Part of a small language model's weights: MLP 512 GELU, vocabulary 512.
Each number is 128 + 32 x the weight over its row's rms, rounded and kept within 0 to 255. Layers, rows and columns count from 0. The size above them is the row's rms in percent of the matrix's.

# layer 3 attention key, 256x128, rms 0.251, rows 46-56, columns 0-63
size [107 112  96 102 108 100  99 108 105 105  99]
[[103 132 110 101  83 107 129 138 147 126 150 114 105 158 178 148  80  95 172 180 123 110 130 142 168  52 162 157 128 136 151 189 127 151  81 140 149 179 111 127 123 109 143 148 163 139 112  96 184 190 154 118  73 154 133 112 132 125 186 132 145 137 138  85]
 [ 84 151 140  99 133 117 115  89 110 152 115 129 159 172 128 188  85 192  61 113 175 181 106 139  95  58  78 156 155 135 157 140 110 184 159  98  83  63 159  95 142 125  91 135 111 106 184 138 122 122 100  99 118 140  88 154 124 138 133 132  88 161  51 157]
 [148 118 106 116 135 106 119 163 126 136 137  74 148 121 149 107 123 165 133 108  44 124 141 105 143 125 133 103 133 138 122 121 138 134  77  91 184 173  96 120 100 136 158  73 178 129 148 120  65 173 130 146 167  67 117 134 116 164 107 151 105 153 110  68]
 [171 125 121 130 113 184 134 130 164 113  81 179 189 119 161  65 136 131 119 131 144 137 119  92 139 116  90 135 140 117 164  96 135 116  98 143 108 104  95 147 146 165 132 136 129 149 162 166 119 107 106 166 143 131 148  87 157 119 141 110 120  80  82 131]
 [ 59  76 135 180 161  95 134  96  91 184 138 163 155  65 123 144 169 148 129 117  97 127 147  65 142 113 126 147 112 107 175 152 156 146  80 157  82 124 199 118 144 152 111  87 137  88 118 161  92 163  76 141 156 107 120  62  84 125  81  96 162 141 131 100]
 [128 143  96 126  98 136 138 137  87 185 107 177 119 118  84 104 116 117 107 162 154 145 106 158 182 157 127 175 143 146 158  95  80 140 113 195 152 155 121 201 130  89  64 121 170 199 152 155 177 108 138 106 123 133 132 115 109 168  89 110 112 173 189 146]
 [139 106 140 120 126 156 124 114  79 106  76 100 101 138 130  93  98 159 101 149 143 117 107 128 132 119 159 117 178  99 187  98 160 140 126 165 132 123 137 146 126  84 101 160 115 115 182 139  95  79  96  97 116 159 137 129 168 142 100 116 139 115 101 133]
 [119 142 155 138  64 141 116 164  86 149 113 128 149 105 130  86 108 118  32 124  99  69 157 132 144 112 103 137 223 140 147 117 196 103 130 117 180 195  81 113 128 184 128 122 125  86 106 117 136  96  93 168 119 125 118 178 131 123  94 129 184  96  70 121]
 [121 173 142 129 142  83 116 175 165 121  96 161 104 146 155 139 124 122 136 148 130 172  67 161 122 154 210  78 153  82 166  91 120 152  90  98 106  75 116 137 136 128 111 150 145 139 133  86 164 135 122 145 196 119 130 138  96 133  95 134 122 175 125 141]
 [119 153 145 150  93 126  76 142 158 144 144 100 147 190  79 167 116 169 126 120  94 149 103 177 180  87 110 101 144 155 172 133 205 121 112 164  96 149  96 141 158 139 146 122  96  96  76 103  97 157 157 125 138 139 114 100 104 114 135 115  85 152 124 102]
 [171 122 141 145 138 155 139 142 114 157 107 147 123 146 147 147  72 105 103  88 173 114  81 153 126 156  93 114 144 199 202 110 157  87 114 118 109 166  87 146 134  62 163  96 137 186 108 128 134 106 145 136 186 165 120 110 107 195 132 148 184 133  77 156]]
# layer 3 attention query, 256x128, rms 0.257, rows 47-56, columns 0-63
size [114 106 105 116 114  96 112  99 105 102]
[[150 139  84 189  99 144 191 121 122 113 131 114 101 146 135 137 167 153  90 168  88 173  96 147 102 149 129 126 126 114 146 109 125 118 138  94  95 116 142 138  82  88 107 129 146 128 137 154 201 125 134  85 188  42 154 126  61 174 142 115  46 136 127  94]
 [115 170 138 117 129  80 174  91 158 141 146 183 150  80  96 166 115 113 114 132 108 103 175 187 205 166 103 127 148 114 144 142 105 133 117  78  99 109 205 103 196 140 144 140 121 110 143 160 136  89 155  80 135 199 183 127 138 158 142 135 162 126 188 124]
 [121 143  66 125 161 153 152  99 163 139 160 132 110 130  81 134 168 114 138 147 163  82  91 215 128  87 151 162 164 104 169 124 118  88 121 107 115 141  99  68 122 109 173 184 160  90 132 132 167 190 121 143 190 146 118 161 124 106 153 145  99 147 150 129]
 [107 171 121 112  28 123 135 165 149  99 138 155  96 126 144 112 161 108  94 130 192 164 152  99 174 150 111 155 150 175 185 124  92 119 107 128 152  90 136 128 147 117 117 162  99 131  65  91 125  65 142 139 211 164 134  36 107 177  97 107  82 147 140 109]
 [158 177 140 172 125 121 117 184 233  81 100 135  87 100  79 109 148 131 134 115 100 128 165 162 159  78 110 102 123 179  91 127 146 145 152 124 119 100  48 134  93 186  97 152  81 116  93 140 130 160 129 137  89 176 110 112 139 115  69 142  64  93 177 149]
 [140 177 140 155 110 154 153 140 114 111 145 112  59 116  94 144 145 135 170 145 138 123 168 129 146  65 109 101 168 140  83 164  78 145 166 131 135 135 141  51 117 134 134  84  96 145 103  83 126 145 178 149 125 180 106 143  86  88 138 195 156 124 112 140]
 [153  99  45  76 162 132 175 151  85 121 113 157 128 100 172 113 122 149  97 130 167 160 111 162 155 110 106 195 143 115 165  97  61 134  94  97  85 112  71 100 156 138 154  94  91  98 154 143 123  79 179 111  18 159 156 103 134 123 145 176 140  47 119 131]
 [ 86 147 149 155 137 107 113 101 130 138  99 114 137 134 118 142 175 120 128  96  86  88 153 137 125 165  47 155  86 159 129 118  90  95 167 150 169 177 103 125 141 105 150 131  68  98  79  97 101 174 121 159 136 127 120 140 139 116 160 131 115  88 115 114]
 [126 115  97 115 141 175 204 154  66  95 126  73 127  96 189 127 167 102 114 111 121 143  84  97 128 157 118 127 143  97  94 177 110 132  93 102 134  89 145 112  71 108 151 150 137  93 126 119 153 132 190 110 155 133 154 180 164  93 111 101 101 147 165  55]
 [ 92 154 166 175 120 122 113 191 110 179 128 125  99 146 126 155 138 196 100 180 196 193 176 109  82 145 102 121  92 112 157 119 135 125 171  99 153 145 107  74 107 147 118 123 105  72 165 137  71  93 118 153 117 179 213 124 154 148 137 124 133 110 139  83]]